Weights of a small GPT-style language model, trained from scratch on English Wikipedia: 2 heads of 64.
Each number is 128 + 24 x the weight over its row's rms, rounded and kept within 0 to 255. Layers, rows and columns count from 0. The size above them is the row's rms in percent of the matrix's.

# layer 2 attention output (transposed), 128x128, rms 0.14, rows 109-127, columns 0-127
size [ 82  81  95  95  84  90  87  91 107 107 104  98  97  93  90  91 103  87  80]
[[ 73  94 130 139 108 138 113 122 126 122 142 100 143 103 144 144 132 130  75 123 125 188  86 126 153  92 116 104 103 133 125 134 132 151 169 149  99 154 114  96 153 120 134 133 152  89 111 157 140 147 143 120 127 147  92 100 151 104 113 136 129 129 134 153 122 107 139  98 122 152 130 146 164  93  98 168 103 134 151 105 101 146  88 131 116 130 121 141 114 107 134 136 152 107 106 138 137 160  99 119  94 126 215 128 138 111 163 183 145 105 137 138 126 152 125 132 147  99 170 168 102 171 146 107 123 112 146 117]
 [ 63 140 125 131 119 100 120 146 107 149 131 133 122 133 113 124 142 136 138 155 114 106 100 103 116  93 128 108 158 136 130 143 144 149 138 133 146 143 174 115  89  83 117 103 135 113 136 136 116 122 118 147 156 171 109 111 127 153 140 123 139 126 108 164 146  91  76 133 133  82 141 160 142 153 117 103 191 106 184  95 103 154 153 137 132 107 111 157 145 166 103  76 104 115 124 117 145 167 142 139 117 115 171  77 136 116 144 136 131 139 165 116 105  85 151 118 133  86 137 161 141 149 129 153 153 149 139 102]
 [144 145  99 129 106  68 141 140 118 126  97 176 152 118  83 153 115 100 118 155 118 127 141 136 102  94 109 163 109  96 126 141 171 124 177 132 116 119 130 129 146 114 116 132 162 158 165 149 110 104 164  82 176 114 128 104 136 140 147 138 143 132 130 185 110 110 127 108 130 139 115 133 125 167 104 153  94 103 127  92  98  95 194 110 129 140 106 132 107 173 131 119 127 148 138 105 125 156  96 123 147 159 126 101 130 147 118 109 104 161 126 105 106 163  94 103 134 102 139 164 117 164 132 122 140 152 128 101]
 [ 61 106 135  83 139 146 128 142 146  85 176 106 118 147 101  98 112 114  93 158 189 166 107 123  96 123 138 122 109 163 138 143 133  85  93 179 164 177 119 110  98  98 111  97 150  94 119 102  94 155 132 143 132 115 113 127 100 174 113 124 149 106 120 149 117 145 110 135 161 144 133 134 132 109 132 119 149 121 131 143 131 106 116 124  98 134 137 132 102 118  95 162 144 119 120 144 136 137 153 118  88  93 141 103 109 119 132 138 168 136 150 123 135 102  93 125 113  90 143 131 168 167 155 130 109  97 142 129]
 [118 116 140 161 130 165 122 132 129 139 164 119  99 155 122 116 131  94 121 115 152 104 113 123  80 119 138 144 130 122 153 132 115  95  77 130 111 146 135 125 117 126 158 122 103 101 142  94 144 149 116 136  88 135 152 109  60 102  86 119 138 118 100  89 157 119 130 145 152 149 109 107  72 109 190 137 134 115  95 156 161 171 130 120 133 115 124  87 132 107 117 129 105 147 118 177 126 107 175 130  99 105 104 161  91 144  84 104 108 124 114 152 135  93 119 135 149 162 144 127 164  91 146 116 103 145 141 125]
 [143 112 134 127 156  88 150 141 141 130 118 125  99 130 141 164 161 143 126 132 140 109 114 141 110 168 115 115 139 150 119 144 137 118  86 128 142  99 143 124  96 112  92  96 128  81 108 146 138 135 166 119 128 163 164 159 124 136 127 116 103 134  90 133 100 113 126 150 122  86 145 131 112 168 118 129 143 147 137 160 143 112 125 105 178 148 149 101 183 146 103  76  99 151 173 124 134 140 160 177 138  88  84 162 138 135 131 157 130 143 147 151 121 126  95 120 169 128  96 144 109 127 159 191 145 122  90 110]
 [ 77 120 165 136 103 165 125 128  70 108 156 112 136 112 186 125  94 110 115 141 130 128 115 140 125 107 132 106 150 113 119 123 111 138 148 156  94 189 108 124 141 118 146 155 136 152 114 101 114 141 111 125 153 115  98 145 150 121 119 156 163 124 118 170 141 125 157  94 126 158 118 127 113  88 129 158 136  87 119  95 117 152 108 153 156 123 128 188 123 102 133 129 108 117  99 129 151 152 149  99  92 135 197 127 123  75 139 116 155 155 164 151 135 127 127 143 156 129 179 104 139 121 120 126 112  96 147 148]
 [ 85 107 113 147 143 108 136 111 111 119 117 152 162  94 106 104 116 122 109 125 125 166 113 132 175 133 133  93  86 134 115 154 150 132 184 144 155 126 112 116 120 123 144 113 203 141 123 153 124 137 147 125 153 151 110 103 140 177 149  98 106 135 138 173  98 122 112  93 140 141 156 154 173 100 103 130 139 152 150 121  42 119 124 131 109 122 112 121 110 154 155 137 123 113 119  98 154 152  98 132 104 104 176 147 152 125 159 157 147 137 127 128 120 127 151 109 142  81 155 137  90 158 136 132 131 128 117 118]
 [153 131 131 119 156 120 114 143 123 118  82  91 198 136 134 140 128 117 121  81  94 138 137 128 131 128 148 103 112 155 147 137  98 150  82 136 117 149 119 116 165 135 109 146 142 106 156 136 123 118 126 133 142 195  85 122 165 127 159 142 146 169 138 122 167 134 102 100 159 129  97 126 146 112 156 152 141 156 170  85 127 166 144 169 111 186 137 160 115 134 120  90 155 143 152 166 102 106 121  95 117 119 122 112 144 117 163 116 123 113 135 140 134 114  96 112 132 155  99 138 123 169  99 104 164 110 146 116]
 [150 146 136 171 107 144 118 126 118 105 121  90 154 109 126 108 151 116 122 120 110 100 168 171 135 150 140 113 109 103 133 114 134  86 129 120 122 129 124 112 157 157 162 122 136 132 134 131 138 123 122 146 122 100 132 111 158 148 138  88 125 108 122 145 153 168 136 149 138 133  78 139 130 142 158 152  75 117  90 162 151 103  78 107 145 100  96 124  87 119 203 174 153 139 127 123 154  90 141 148 144 145 111 165 133 159 120 135 147 129 130 142 126 153 172 112 101 166 115 158 140 125  93 120  65 104  97 126]
 [117 133 124 115 145 108 121 153 109 159 115 151 122 118 160 152 127 170 152 132 121 121 125 151 129 165 133 105 134 140 152 111 133 131  88 124 133  70 156 148  98 162 145 124 118 151 148 116 113 125 111 168 112 163 123 123 109 144 153 164 127 136 103  78 138 157 101 136  75  74 170 138 183 140 151 112 159 156 172 128 128 140 150 119 129 125 150 162 146 134 106  87 121 133 166 117  76  69 152 135 126 108  97 110 129 140 150 113 120 129  97  90 141 113 108 115 121 117 131 115 113 169 104 118 122 113  70 150]
 [137 138 113 136  98  63 138 161 139 149 121 160 143 139  83 178 140 106 107 137  98  90 104 148 106 117 139 147 160 139 154 149 130  96 119 105 165 132 157 120 113 137  95  93 134 122 188 159 101 103 130 148 154 149 118  91 113 141 171 129 142 105 105 173 118 106  75 153 124 105 131 157 125 147 147 137 139 136 108 132 108 140 200  96 131 128 104 105  97 157 133  99 125 136 142 105 135 124 106 160 129 130  88  98 116 164 129  99 123 149 155 102 118 107 110 118 111  98 121 137 155 127 110 100 135 135 147  99]
 [ 64 135 142  91 124 153 130 132 107 120 168 149  98 145 109 134 141 184 125 176 128 152  83 134 157 114 102 154 133 178 115 142 140 145 109 144 109 144 125 112 109 102 147 154 132  81 105 120 142 124 101 113 126 158 143 126 140 132 119 148 125 116 109 134  95 172 157 140  97 112 145 130 169 162 131  99 131 146 167 137  94 126 110 119 147 130 138 151 155 149 100 141 105 121 156 107 137 164 144 144 107  91  93  86 137 121 157 132 131 117 159 134 154 109  84 119 148 121 141 168 130 135 167 178  86 106  91 129]
 [105 145 182 153  96  96 140 120  96 148 136 139 108 161 116 118 150 160  99 149 124  93 133 142 122 131 125 128 152 116  96 102 167 141 120 179 162 121 143 111 148 131  94 117 105 121 148 136 112 127 103 112 106  95 121 107 136 142 136 125 133 146 137 116 112 113 136 132 149  98 157 136 147 146  90 105 145 145 164 163  94  62 171 108 118 118 168 105 184 138 110  89 122 116 116 124 170 139  99  95 144 117  88 111 124 144 129  92  86 141 140 105 140  83 129  79 141 125 132 135 149 125 131 176 165 119 108 106]
 [107 125 155 155 107 155  68 150 137 107 176 117  88 112 123  97 125 125 126 136 151 109 111 130  79  91 148 127 148 159 124 154  92 111 111 155 115 184 172  99 117 149 116 148 112  76 130 121 148 110  94 113 162 137 117 106 132 127 131 133 121 109 115 138 145 135 130  97 135 129 109 148  92  86 138 133 134 116  94 180 139 155 140 125 152 109 107 171 134 150  97 126 132 123 114 205 144 134 183 104  87 118 122  92 119 111 117 133 100 113 141 138 135 107 120 128 143 153 146 115 166 110 131 138 118 112 169 131]
 [168 161 141 120 150 144 138 117 108 125 124 145 125 150 127 113 101 115 163 109 137  72 166 110 112 159 130 147 141 123 118 120 108 122  95 133 161 139 130 156 111 152 135 139 106 162 141  80 120 115 125 140 124 103 149 130  97 148 138 141 128 115 111 113 165 129 126 162 134 123 103 107  94 137 153  81 132 100 115 131 134 121 174 132 125 139 153 148 131 130 102 127 110 150 134 130 128  96 179 113 156 135  55 120 102 134  85  44 125 155 131 142 132  93 139 127 108 163  88  79 166  74 108 134 133 125 139 144]
 [171  98 131  89 156 139 142 127 153 109 142 137 114 100  95 133  91 106 119 141 141 134 131 150 124 139 116 151 153 163 147 103 121 132 119 142 167 113 126 100  81 130 148  97 178 137 146 105 118 160 142 116 154 114 158 153 119 175 137 137 145 119 124 145 100 128  98 108 130  98 121 159 137 160 128 117 167 143  72 155 147  76 153 110 141 134 116  95 152 126 130 184  95 104 154 137 148 128 151 157  83  87 115 151 117 136 121 127 139 144 130 117 168 110 100 162 156 137 161  97 121 158 130 157  86  94 113 155]
 [156 126 110 158 150 122 129 140 119 173  83 188 133 145 140 182 149 173 136 121 143 140 131 118 138 127 156 107  97 116 107 151 155 155 123 117 168  85 143 112 117  92 140 112 159 128 119 155 108 113 148 111  88 175 141 129 120 123 148  97 137 153 143 126 113 122  73 146 150 105 163 142 135 139 113 131 150 138 141 134 112 119 164 116  87 153 143  60 130 190 154 104  89 181 157 117 105 139 138 163 137 108 147 140 115 124 135 153 129 118  96 102 137 132 109 106 123 117 104 119 144 109 167 122 129 131 103 117]
 [165 186 143 121 154 116 143 117 129 134 129  93 137 136 135  93 110 106 154 127 115  87 154 100 115 148 101 118 127 113 127 152 115 120 127 104 109 102 164 159 118 111 152 103 148 152 122 119 126 124 115 127 108 113 174 150 136 126 126  91 135 138  76  87 133 152 122 152 153 133  98  90 110 157 148  96 134 113 125  73 172 134 183 139 122 101 113 136 150 136 118 103 110 168 146 119 107 120 178 114 151 102  68 118 128  96  93 123 137 118 112 119 131 109 159 126 164 163 127 149 144 117 113 166 144 182  91 135]]
# layer 2 attention value, 128x128, rms 0.16, rows 110-127, columns 0-127
size [118  97 130  86  84  93  93 110  92  97  97 108 111 105  90 115 118  78]
[[132 139 157 146 142 126 103  94 113 115 141 151 111 100 138 136 138 130  74 125  87 113 156  91 143 101 101 135 132 114 114 142 137 141 170 152 122 105 114 120 121 185 119 137 171  97 121 121  88 113 116 143 154 106 147 147 135 130  56 126 121  91 168 115 136 112 106 141 150 114 101 165 142 143 107 163  91  74  95 122 132 101 129 131  84  97 125 150 101 111 154 122 148 107 126 163 107 121 155 125 148 158 146 106 143 124 138 123 163 141 122 107  99 132 156 172 106 142 105 106 123 185  89 143 138 130 120  94]
 [117 145 141  94 133 119 118 154 126 170 107 111 122 123 128 130 116 117 105  96 163 102 120 135 187 157 157 121 126 148 123 115 131 162 112 103 126 109 120 130 150  92 116 123 137 140 134 125 143 123 136 109 108 160 116  93 127 137 122 117 150 143 143 131 151 130 125 145 121 121 132 147 145 139 180 113 104 108 135 136  92 190 163 162 157 191 125 143 104 134 147 124  69 176 127 114 136 146  57 106 122 132 126 125 115 228 100 111  98 126 109 101 125 114 176 119 154 120 135 137 125 131 154 143 135 136 125 149]
 [119 115 126 145 117 136 115 125 103 145 170 113 126 117 157 130 119 138 128 133  78 145 147 109 130 125 133 115 142 137 133 147 104 112 100 206 137 135 136 140  76 125 144 122 138 130  87 148 100 108  85 156 178 120 152 138  99 141  96 129  93 106 155 128  63 128 119 120 107 103 121 124 108 136  79 118 152 130 161  91 164  73  82 143 124 102 130 151 169 150 118 127 144  78 135 141 107 107 182 137 135 128 136 182 137 139 149 115 157 126 127 120 136 132 111 168 117 118 154 134 124 174 123 131 128  99 124 107]
 [146 121 117 127  95 132 148 109  80 127 112 125 152 158 143 143  80 107 154 177 146 140 101 139 127 117 126  51 143 125 135 146 136 123 139 162 114 178 150 143 128  88 152 134 137 153 144 123 115 119 137 144 100 138 132 163 140 161 142  86 155 141 114 140 101 145 154 108 166 155 133 107 115 107 126  91 149 111 156 106 115 132 164 200 116 106 145 115 116 177 107 127  99 115 150 134 109 121 125 165 107 158 144 205 122 124 132 112 149 137 118 172 113 139 113 140 147 154 135 131 143 149 146 107 103 104 106 124]
 [143 118 119 104 202 132 111 162 115 163 158 118  71 127 120 119 128 135 111  98 146 122 146 132 126 152 119 141 119 122 109 145 133 115 127 129 136  93 142 117 134 140 141 132 119 112 103 137 137 156 132 124 144 144 120  94 154 130 132 124  91 182 106 122 161 148 111 144 117 150 135 155 128 135 107 139 147 139 114 123 114  90 143 164 200 151  92 124 115  67 131 115 108 106 141 187 132 154 143 135 167 119 130 135 138  47 117 125 137 151 131 111 100 122 176 127 120  85 110 158 135  81  84 132 135 140 112 108]
 [123 150 140 145  89 101 127 106 141  96 115 117 188 116 138 140 153 115 132 104  90 131 175 128 136  92  95 120 161  94 111 131 151 141 178 118 135 141 133 127 118 120 147 121 118 136 119 135 122 122  98 197 158 100 104 128 126 115 106 133 141 113 142 120 123 121 108 113 195 101 137 124 137 108  95 161 120 121 106 137 134 122  85 136  92  84 128 128 124 192 122 116  90 113 133 132 132 126 136  87 111 141 121 100 106  98 109 160 152 165 146 131 131 151  89 178  92 129 109  98 130 154 113 122 124  85 150  87]
 [110 158 181 131 161 134 172 131 130 168 158 110 103 139 143 133 141 141 130 109 124 113 128 102 123 120 111 136 125 172 116  81  97 176 108 126 120  99  96 129 113 142 105 144 112 110  84  99 151 116 127 123 173 123 129 132 126 118 114 149 135  74 121 123 114 115 112 171 107 137 113 138 107 157 121 170  81 114 124 128 158 127  85  87 128 123 129 166 169  94 158 132 204 184 101 120 125 135 153 129 126 112 129 117 140 147 153 116 148 106 165  83  90 130 147 156 122 124 138 120 142 135  97 132 146 151 132 119]
 [135 129 140  96 108  78 111 121 153 144 116 116 172 115 107 138 148 103 114 129 192 115 144 128 145 119 156  84 142 154 148 142 138 131 146 121 165 131  94 134 119 176 104 116 123 143 145 122 141  90 132 127  82 157 108  96 118  98 108 104 136 140 150 123 182 130 175 147 131 130 118 118 163 115 112 137  97 130 102 184 120 161 148 210 140 176 122 106 143 132 119 115  83  95 132 149 151 104  70 113 134 163 130 109 117 128 104 126 124 121 122 138 127 129 136 107 125 130  95 101 152 150 131 117 127 102 148 141]
 [123 107 110 135  78 134 150 163 111 145 146 106 145 167 114  80 106 126 159 141 150 136 105 145  91 128 160  94  92 127 172 107 124 165  94 134 116 167 121 170 135 128 118 124 126 139 122  97 144  87 111 137 131 113 130 138 120 109 174  99 162 108 123 139 138 115 179 109 125 141 154 109  93 124 149 144 101 147 147 129 178 164  99  98  98 134 156 120 136 141 126 127 172 159 115  87 142 154 121 132  80 104 107 136 144 167 148 140 100 114 132 130 104 127 114 113 125 105 139 160 173 145 190 125 145 141 132 154]
 [127 125 116 104 137 115 101 118 137 132 144 152 125 128  98 116 118 105 123 154 175 139 125 111 119 138 118 179 106 123 168 106 118  97 162  93 137 124 124 147 181 127 139 135 110 135 100 124 195 163 155 104  78 102 124 147 126 143 117 149  76 136  60 114 142 132 150 118  98 205 119 123 129 152  88 154 131 131 104 127 111 173 144 116 122 115 101 121 122  69 114 135 150  87 126 139 140  86 115 124 122 116 132 110 118 116 109 130 174 105 145 112 132 123 126  93 112 122 135 161 123  97 129 113 127 174 126 144]
 [123  60 122  98 144 126 113 103 118 117 143 162  72 109 127 119 106 135 133 118 122 165 139  88 162 114 128  78 108 140 129  88 132 125 100 152 137 126 104 116 119 109 130 126 117 134  86  87 182  95 138 127 114 116 131 111 121 111 111 149  75 138 139 133  98 137 138 143  90 166 147 105 118 140  96 123 100  98 176 109 146 121 107 120  73 160 127 137 159  78 139 134 107  98 130 128 107 134 112 143 106 101 119 135 141 110 136 128 180 121 108 157 151 122 115 144 144  83 149  99 120 116 141 141 118 191 121 118]
 [137 131 154  95 164 116 160 136 116 180 158 129 106 100 150 155 137 143 117  86 103 119 152  91  98 143  83 186 122 133  98 137  98 135 125 143 157  72 132 117  87 123 143 147 112 111 100 187 139 148 133 125 142 134 128 101 135 137 115 130  86 129 111 100 100 137 107 133  86 101 117 150 117 133 101 122 164 145 106 116 104 103 134 112 152 128 119 140 121 112 106 130 115  86 134 163 110 127 157 127 163 129 152 127 142 101 107 121 190 154 171 111  95 128 102 123 116 139 130 146  88  97  74 134 118 119 100 114]
 [134 132 127  73 170 141 105 139 132 140  84 164  84 150 129 134 173 116 140 153 110  98 113 111 161 130 113 160 112 114  85 102 119 103 117  68 127 155 155 116 150  98 129 145  91 134 158 157 125 162 143 107 130 137 114  58 121 115 127 157 166 147 103 118 147 137 107 132 154 153 107 151 128 116 135 134 133 140 120 126  78 112 147 161 169 119 108 113 133 139 134 134 100 170 131 112 138 131 116 150 162 147 137  91 140 104 111 144 103 132 135 149 106 139 128 110 145 181 106 127 120  76  75 141 114 152 115 135]
 [139  96 149 170 123 102  99 102 128 105 101 172 150  94 121 148 118 146  92 118  98 139 148 119 175  95 121 139 145  81 105 150 167 149 163 151 136 127  82 132 105 134 115 113 182 128 142 131 100 112 102 148 143 120 169 144 146 113  83 116 140 158 156 133 154 118 117 128 151  94 152 118 132  88 110 125 150 110 120 144 152 118 120 122 102 121 131 123 164 127 138 113 100  67 140 184  97  84 129  99 139 146 133 117 132  92 148 142 139 141 100 181 104 166  93 149 118 142 107 105 113 147 126 135 115 132 122 104]
 [148  92  95 119  86 143  73  82 111  52 100 175 145 125 127 108 155 102 134 147 111 141 102 143 134 107 124  97 137  77  99 145 166 104 119  95 108 157 156 110 176 108 146 120 108 135 168 124 126 130 123 112  87  99 124 130 141 146 122 150 134 158 139 151 142 127 145  95 161 138 137 123 154 111 137  95 151 152 147 125 111 128 165 149 134  81 140  89 109 147  96 122 102 105 151 130 141 139 118 119 117 140 105 101 107  82 121 158 119 151  96 168 160 119 110 110 121 151 109 132 113 127 157 117 124 107 124 110]
 [103  90 156 153 143 162 121 145 112 140 174  94  92 117 136 118 126 122 134 126 104 133 112 107 118 131 165 104 127 137 118 150 111 144 106 207 120 115 116 122 121 108 115 108  87 104  76 151 117 117 130 130 145  97 144 114  96 155 107 121 116 147  76 139  89 151 118 120 135 154 125 138  76 148  94 111 158 157 168 111 152  99 117 124 202 137 109 172 136 111 129 113 134 136 108 134 108 113 158 132 135 137 120 184 120 105 159  85 134 136  93 124 113 111 171 129 142 103 126 137 133 114 137 136 137 167 134  98]
 [147 153 146 118 194 123 140 146 180 161 105 124 131 149 134 140 119 131 107 125 179 114 113 131 128 166 148 120 135 160 101 116 114 118 110  90 134 120 128 124 173 154 112 137 122 138 183  83 148 159 135  74  79 141 118 124 135 141 132 116 147 157  99 123 182 124 123 155 122 165 106 138 157 128 151 137 128 112 108 132 106 153 184 178 144 109  99 114 136  66 123 119 115 172 130 149 140 150  90 157 149 139 138 133 110 131 101 123 106 101 144 128 134 131 173 109 152 127 133 140 140 114 115 150 123 159 123 161]
 [134 101 107 138 134 137  75 104 128  96  81 150 153 124  98 116 146 112  92 134 143 115 105 124 120 122 165 120 132  70  85 169 174 115 102 112 140 113 171 121 162 131 125 107 136 128 193 132 105 144 168 103 120 117 151 133 150 162 122 157 154 181 140 146 136 129 118 133 155 123 154 133 169 129 122 118 157 154 108 129 109 125 187  99 144 101 113 101 119 100 117 116 103  96 133 159 155 127 117 110 129 150 119  99 105  96 130 140 117 166  88 131 129  95 143 116 121 115  82 138 135 112 167 151 144 140 139 102]]
# layer 2 MLP up, 512x128, rms 0.155, rows 0-8, columns 0-127
size [ 96  97 107 100  89  99  89 103 101]
[[159 145 147 136 146 150 129  60 139 140 148  75 137 111 135 131 131 159 122 125 105 125 132 144 158 107 154 121 116 126 145  94 132 104 109  82 151 165 155 146 130  92 147 145  95 126  95 130 120 165 122 143 144  88 108  73 143 143 119 135 115 114 122 140  97 186 147 104 127 135 151 139 142 110 118 170 149  95 125 119 101 136 139 105  84 138 140 161 127 123 132 189 123 133 171 142  93 113  93 125 107 115 160 167 151 131 132 121 120 112 157 110 119 157 185 126 146 122 112 131 111 131 127 158 113 111 131 190]
 [132 117 115 106 108 106 142 124 161 132 125 142  93 150 111 137 129 141 133 180 110 114 132  57 147 164  75 128 113 117 131 113 157 135 146 141 120 145 164 117 131 151 119 121 150 124 126  90 156 146 137  94  98 154 115 106 161 125 157 159 109 100 147 100 141 127 129 114 139 151  88 104 140 104  98 121 123 110 141 127 113 133 166 128 151 100 121 120 109 103 153 143 135  94 139 112  78  98 144 152 147 130 117  89  98 128 171 139 114 169 142 139  75 145  98 132 156  97 147 180  95 133 124 124 139 139  50 116]
 [158 133 140  78 159 161 162 107  65 125 107 136 124 135 173 134 122 128 160 110 113 115 127 107 138 144 139 130 121 160 127 113  73 149 106 121 123 143 150 100 158 131 122 153 100 171  77 141 135 140  93  80 107 116  96  92 155 119 117 139 106  99 105 102  96 117 138 115 114 167 110 159 147 124  90 116 140 108 184  99 113 124 119 164 137 164 117 170 171 141 147 118 136 110 141 195 122 130 115 108 127 118 141 123 137 156 137 109 125 117 146 129 105 173 105 102 108 155 112 137  98 133 124 147 144 108 127 123]
 [154 102 122 120 134 113 138 109  95 142 177 120 129 142 160 139 118 138 138 108 118 139 140 155 116 150 189 154 109 106 117 106 131 129 146  98 145 132 105 128 110 162 103 108 168 130 144 105 149 170 128 107 130  94  79 104 186 145 145  94 115 108 114 120 129 166 132 189 118 130  98 157 131 136  84  93 106  95 144  73 148 166 164 101 127 133 155 122 137 131 106 125 150 126 132 164  87 119 135 113 118 138 140 116 142  75  94 124 126 117 138 126 111 159 104 121 102 156  96 148 142 102 144  84 162 113 146 119]
 [164 141  97 127 130  97 114 120 142 105 144 128  69 109 118 139 144 123 118 100 107 104 128  99 110 121  81 134 129 167 102 105 162 109 101 137 135 130 119 101  73 163 115 108 127 103  73 104 121 104  95 107 101 118 111 101 166 143 102 169 129 161 144 117 122 161 124 115 154 140 118 128 118 105 168 120 125 122 112 158 122  88 160 112 109 142 151 126 105 152 130 142  97 134 191 190 119 126 138 132 101 123 119 123 126 147 111  93 127 146  97 120 142 115 156 120 136 138  87 165 134 122  74 125 161 122  84 140]
 [141 108 126 101 143 158 112 146 127 121 168 144 138 127 125 132 157 159 106 133 138 138 156 132  84  99 100 100 162 102 109 134 128 112 156 100 127 141 121 129  69 141 117 152 102 113 140 152 103 100 176 104 143 117 111 106 131 127 124 107  96 141 133 117 156 129 148 124 151 116 139  92  81 101  91 132 111 161 162 131 115 125 143 114 136 162 164 109 157 118  88 166 130  81 121 116 144 123  93 108  88 169 160 139 122 137 175 101 128 151 114 102 151 156 133  77 121 161 141  82 108 149  64 120 117 138 123 141]
 [135 138 142 127 153 122 102 172 147 129 145 155 147 118 149  90 147 152 135 168 135 123  98 117 106 160  97 150 106 153 111 173 110 108 151 141 185 172 150 176 136 190 128 120 102 138 142 131 147 113 129 140 134 141 126 113  95 130 131  95 139 133 147 104 122 137 144 113 118  81 137 130 105  92 120 119 137 156 153 143 134  71  99 145 128 152 140 135 120 136  83 126 131 104 157 144 121 111 128 132 157 147 126 117 129  88 134  89 147  86  89 152 116 116 149 106 163 106 123 134 166 139  88  93 104 140  61 130]
 [139 112 100 112 149 138 145 103 137 179 134 118 123 113 116 157 141 119 157 147 149 177 105  98 116 126 115 119 109 154 153 124 145 153 143 189  95 128 138 143  88 105 144 119 187 116 136 143 142  75 119 151 126 132 114 141 128  76 178  86 111 108 120 107 103 128 104 137 140 117 128 118 141 132 152 116 155 106  99 115 143  92 114  83 101 121 145  84 109 111 163 154 106 143 109 104 128 139 147 142 127 140 137 119  84  88 125  87  93 165 129 110 124 118 178 125 157 142 112 149 109  88 105  95 112 107 119 105]
 [140 100 112  93 170  99 109  85 120 157 113 133 114  71 181  98  98 101 130  96 113 100 140 108 137 149  88 112 144 120 136 145 105 134 100 130 161 147 128 158 119 118  96 158 121 139  89 147 158 134 140 151 148 139 139 142 118 151 118 150  79 113 135 157 138 116 188 127  91 116  91 148  91 116 140 105 127 154 159 149 145  99 107  87 160 143 152 151 157 105 143 113 117 100 116 129 139 106 104 140  90 131 161 123 133 138 142 116 143 133 136 119  96 120 128  89 136 140 130 120 165 150  69 134 162  89 118 126]]
# layer 2 MLP down (transposed), 512x128, rms 0.147, rows 0-7, columns 0-127
size [ 99  94 102 101  93  98  87  98]
[[108 138 154 158 129 109 147 132 140 104 140 147 132  79  97 142 145 116 137 134 151 130  91 138 115 139 127 137 163 188 112 136 102 145 157  87 135 152 100 128 108 114 129 168 127 132 147  81 138 116  65 129 122  86 121 126 158 127 143 119 120 128 123  87 130 118 123 104 117 121  97 128 136 133 154 124 112  89 157 129 161 123 105 143 111 177 136 117  91 149 112 133 135 150 136 164 179 116 133  87 132 131 150 161 184 101 157 117 144 134 153 127 115 153 142 170 149 127 156 100  82 183 137 131  81 102 151 116]
 [ 53 115 119  85 132 120  78 111 109 110 124 104 121 134 146 153 114 179 128 114 122 135 128 116 131 162 111 142 147 129 119 112 115 108 148  96 155 126 155 108 157 112 162 134 126 137 127 127 145 135 136 118 125 106 108  89 151 119 123 136 129 147 129 135 115 188 144 157 103 159 119 162 157 120 145 153 110 152 116 138 166 127 121 109 135 160 175 103 141 154 102 176 120 145 125  90 123 120 138  95 123  97 148 135  86 141 133 142 115 162  87 148 119  91 130 110 145 152 150  79 159 157 132 108 159 112 201 148]
 [104 152 113 137 130 138 171 114 130 122 145 113 152 103 125 127 137  82 101 104  93 146 104 135  80 145 134 216 105 123 105 115 125 107 161 130 149 140 120  80 105 146  95  75 104 150 137 136 137 144 143  99 170 115 127 103 145 139 166 148 131 157 127 127 125 153 145 147 124 126 147 149  90 127 135 157 129 128 143 147  97 114 116 118 155 173 149 109 158 104 139 139 102 149  90 103 144 123 172 162 145 150 108  88 109  92 166 144 108 117 142  96 154 132 132 128 151 149 130 121 103 127  80 147  86 137 147 117]
 [114 157 138 131  98 144 150  57 156 164 118 129 137 142 154 140 109 132 156 114 125 124 127 161 139 129 131  99 148 144 116 137 160 132 113 102 115 141 133 117  66 124 123 130 146  95 115  86  91 144 108 127 132 150 117 120 105 188 120 113 114  91 177 122 118 135  95 131 147 156 136 134 100 167 124 139 132  86 133  85 142 122 129  93 151 141 133  83 160 145 129 136 116 116 134  91 104 185 118 158 135 161 126 109 103 137 130 155 105 133 165 185 138 144 112 129 103 183 115 120 135 107 169 136 153 149  96 123]
 [127 110 119 114 129 107 116 121 140 130 135 127 108 117 146 102 126  92 113 133 109 194 125  91  96 109 127 111 159 164  74 126 117 103 111 110 157 130 120 138 127 152  98 101 102 151 116 163 146 142  91 129 151  93 125 167 130 129 110 100 149 121 117 133 106 138  98 112 113 136 116 141 177 128 125 118 138  83 145  81 143 132 113  74 142 132 113 127 183 134  65 101 110 135 101 143  69  91 153 108 114 151 162 112 122 113 154 121 137 165 145 151 189 156 115 148 144  95 120 113 152 142 136 104 115 119 110 133]
 [ 65  99 126 157 110 100 157 145  75 108 142 112 112  88 126 133  92 121 105 137 114 151 137 111 108 140 149 133 158 171  54 151 126 120 113 135 157 135 109 132 119 137 143 131 134 104 140 120 104  82  81  83 131 114 145 147 160 107 115 148 164 146 124 126 124 132 161 131 113 129 152 102 137  89 113 142  89 149 135 141 114 156 145 110 127 113 133 112  90 161 120 160 146 131 164  99 169 152 130 115 110 106 127 118 161 150  90 114 148 100 112 104 127 156 133  93 155 117 121 120 158 124 129 181 123  81 153 135]
 [ 29 138 101 119 132 128 118  97 112 128 147 135 152 116 104 117 143 113 130  94 153 142 169 155 134 149 132  95 120  73 138 126 133 135  80 114  84 129 104  91 110 106 113 140 189 134 120 144 125 115 139 107 117 123  93 153 148 124 133 135 120  82 113 137 138 127 107 130 172 122  97 145 118 139 114  91 116 112 118 125 133 144 158  97 151  98 108 125 114 127 139  83 120 157  98 107 124 167 139 121 147 107 130 118  99 121  97 151 111 169 102 136 108 140  90 173 124 163 182 119 121 119 153 142 131 104 106 148]
 [ 53 165 145 127 141 116 146 142 112 148  95 111 102  84 150 133 122 116 127  90 153 122 140 111 101 130 127 144 120 128 125 132 136 105 121  94 155 189  78 129 163 131 113 107  96 141 169 153 156 143 141 127 129 134 173 145 111 188 172  79 112  88 144 134 129 138 123 119 123 134 136 189 118 142 115 130 142 142 141 121 116 105 139 154 129 139 129 184 129  84 165  95 144 164 113 132 124 117 122 111 113  92 140 122 154 152 125 119 131 145  85 118 109 135 113 139 109 133 154 131 123 149 143 153 179 106 146 115]]